Each number is 200 + 30 x the weight over its row's rms, rounded and kept within 0 to 999. Layers, rows and columns count from 0. The size before them is the row's rms in percent of the matrix's.

# down: layer 5 MLP down (transposed), 1536x512, rms 0.0444, rows 1162-1167, columns 384-511
# up: layer 5 MLP up, 1536x512, rms 0.0723, rows 1163-1167, columns 384-511
down1162,095,235,229,200,219,228,196,224,148,175,157,177,185,246,169,197,187,211,227,188,227,239,202,202,138,207,213,173,214,232,178,179,171,141,235,217,166,230,239,162,188,182,183,202,227,239,219,155,201,200,155,174,283,172,171,148,232,185,172,171,236,179,206,243,183,215,158,174,218,244,244,188,200,149,196,224,181,216,174,240,214,241,258,234,204,214,211,213,196,173,227,181,248,206,198,234,205,179,249,194,219,246,230,223,172,171,204,198,211,175,202,218,195,178,220,235,156,244,149,184,227,248,185,225,152,233,164,179,235
up1163,099,201,194,133,235,214,192,205,203,143,190,238,182,216,164,217,211,178,177,209,188,196,201,175,188,217,184,197,203,149,178,179,162,237,176,198,209,189,189,177,243,220,207,218,205,220,139,209,167,259,213,148,188,252,163,174,175,198,179,224,204,138,195,247,222,169,210,195,191,192,167,198,183,174,185,163,206,190,206,234,188,163,157,185,208,182,123,227,177,206,164,258,217,235,184,202,198,166,137,172,242,215,145,163,213,192,208,193,188,226,240,216,211,203,179,185,138,185,145,173,159,182,211,237,200,252,211,196,167
down1163,099,119,217,218,179,181,174,167,244,219,233,177,168,204,206,225,165,213,190,208,215,179,185,161,254,223,198,267,224,259,167,200,210,217,227,167,195,193,179,176,255,186,202,176,221,181,192,234,226,168,222,213,191,164,153,220,160,191,228,220,166,180,141,179,228,234,225,229,155,184,209,185,149,151,212,180,228,219,161,221,141,199,166,185,203,206,216,252,201,184,258,134,173,216,211,193,194,173,185,263,202,195,185,250,249,206,183,128,190,217,226,180,208,178,196,199,236,210,175,187,211,190,214,226,180,209,233,194,191
up1164,098,225,248,214,215,209,241,196,228,213,212,220,142,212,229,230,212,209,172,225,218,247,185,200,234,206,222,218,176,136,236,244,236,217,205,165,183,224,209,212,206,238,181,170,181,131,192,234,226,207,251,180,216,185,289,173,199,223,194,230,188,131,173,190,250,265,200,218,209,155,144,176,220,195,208,223,236,218,173,227,232,187,198,215,196,210,124,260,187,181,187,193,141,213,222,181,208,184,183,187,231,278,159,205,239,190,247,215,213,211,194,237,231,171,220,202,190,191,163,219,246,235,191,196,248,213,202,255,217
down1164,101,187,173,201,190,188,186,196,223,195,227,230,193,247,218,226,190,217,184,224,249,175,245,209,169,226,190,185,228,220,206,182,180,202,157,240,159,158,212,209,197,204,136,244,221,194,187,149,198,182,219,184,216,168,192,236,189,220,164,184,252,223,154,239,228,177,231,217,224,200,201,193,233,180,281,213,194,227,217,208,222,239,234,283,194,184,177,196,246,221,196,195,198,215,179,230,192,174,204,145,222,189,192,160,186,201,236,194,201,222,121,158,224,217,254,231,178,251,184,178,190,176,211,161,203,195,173,164,185
up1165,108,174,220,192,173,165,195,159,227,163,233,205,224,215,176,245,232,226,241,234,152,218,216,231,235,204,156,241,214,227,205,152,192,165,207,224,179,237,171,239,221,188,212,216,177,150,187,131,245,134,193,180,201,166,206,172,230,173,193,164,205,188,263,208,197,196,169,203,164,255,168,190,166,223,204,235,261,245,168,198,205,209,167,208,159,197,189,163,155,221,126,234,192,217,197,209,239,150,237,188,163,227,173,198,218,211,186,200,208,168,190,232,201,171,233,224,283,216,166,190,156,212,234,253,168,202,237,200,188
down1165,100,183,193,245,190,215,201,172,237,224,187,179,201,187,244,230,193,138,216,220,187,229,213,151,240,199,206,184,213,183,197,228,195,214,227,165,173,237,257,234,131,193,266,227,199,210,191,248,183,199,237,201,230,187,176,190,184,166,190,154,169,185,205,154,202,139,175,240,202,196,217,199,211,235,221,175,187,153,255,177,179,204,136,228,172,217,183,214,203,191,224,167,174,121,252,219,203,183,201,218,188,181,194,194,266,152,172,222,203,205,187,215,198,231,224,140,187,186,213,176,191,223,224,227,208,195,289,211,201
up1166,107,208,204,169,232,229,179,219,157,173,235,176,196,160,203,223,220,212,141,143,230,216,208,202,209,162,162,237,177,219,144,215,209,203,143,213,165,189,182,226,260,216,182,162,228,229,185,147,192,187,201,246,216,173,141,248,212,206,197,174,167,189,216,209,207,163,132,148,166,256,183,207,236,185,206,203,243,209,235,166,217,199,137,238,200,190,181,153,190,209,205,246,244,209,235,251,134,140,185,208,218,176,175,197,254,210,146,140,191,151,172,187,209,198,194,226,212,176,162,193,176,224,173,191,190,171,146,203,186
down1166,101,186,208,212,144,214,201,215,202,204,211,228,203,175,177,166,226,241,214,164,186,187,187,225,238,199,172,241,210,181,156,176,237,252,213,185,202,220,167,217,153,179,191,183,206,217,216,230,163,225,228,224,254,180,223,220,188,147,198,246,153,202,168,198,203,205,209,124,177,226,263,203,249,208,231,212,249,220,191,182,153,205,170,203,184,130,184,167,218,193,233,190,239,243,203,206,187,212,199,182,207,193,194,209,156,161,180,219,186,164,203,207,192,264,214,172,253,216,209,172,159,240,218,180,197,195,198,236,198
up1167,102,250,228,237,211,202,199,241,244,206,183,210,222,180,145,171,218,186,190,171,213,218,158,197,242,242,207,198,261,148,190,201,194,180,169,240,206,235,186,164,204,181,177,151,261,171,181,180,213,228,169,215,188,192,183,174,209,190,238,234,182,234,218,196,193,145,193,201,212,217,228,178,209,197,159,179,170,225,221,221,177,174,174,191,252,188,166,205,187,212,261,184,144,217,212,205,220,153,171,231,265,185,187,209,164,176,255,217,207,212,195,199,223,236,224,227,187,178,187,171,219,147,159,186,184,218,209,187,203
down1167,103,210,178,230,185,186,187,205,190,206,190,242,187,170,230,169,148,220,175,155,187,183,209,237,176,185,183,169,193,257,221,174,192,150,147,205,169,195,251,169,170,243,166,214,243,236,202,141,189,201,151,258,209,192,180,204,253,203,164,275,212,191,200,209,169,214,241,194,174,180,207,251,188,274,181,207,235,220,187,180,204,190,127,208,240,212,194,236,187,174,168,189,184,185,273,195,204,192,176,206,282,203,197,192,181,242,169,189,181,245,195,208,150,182,199,261,260,178,197,161,256,220,182,251,214,143,166,270,199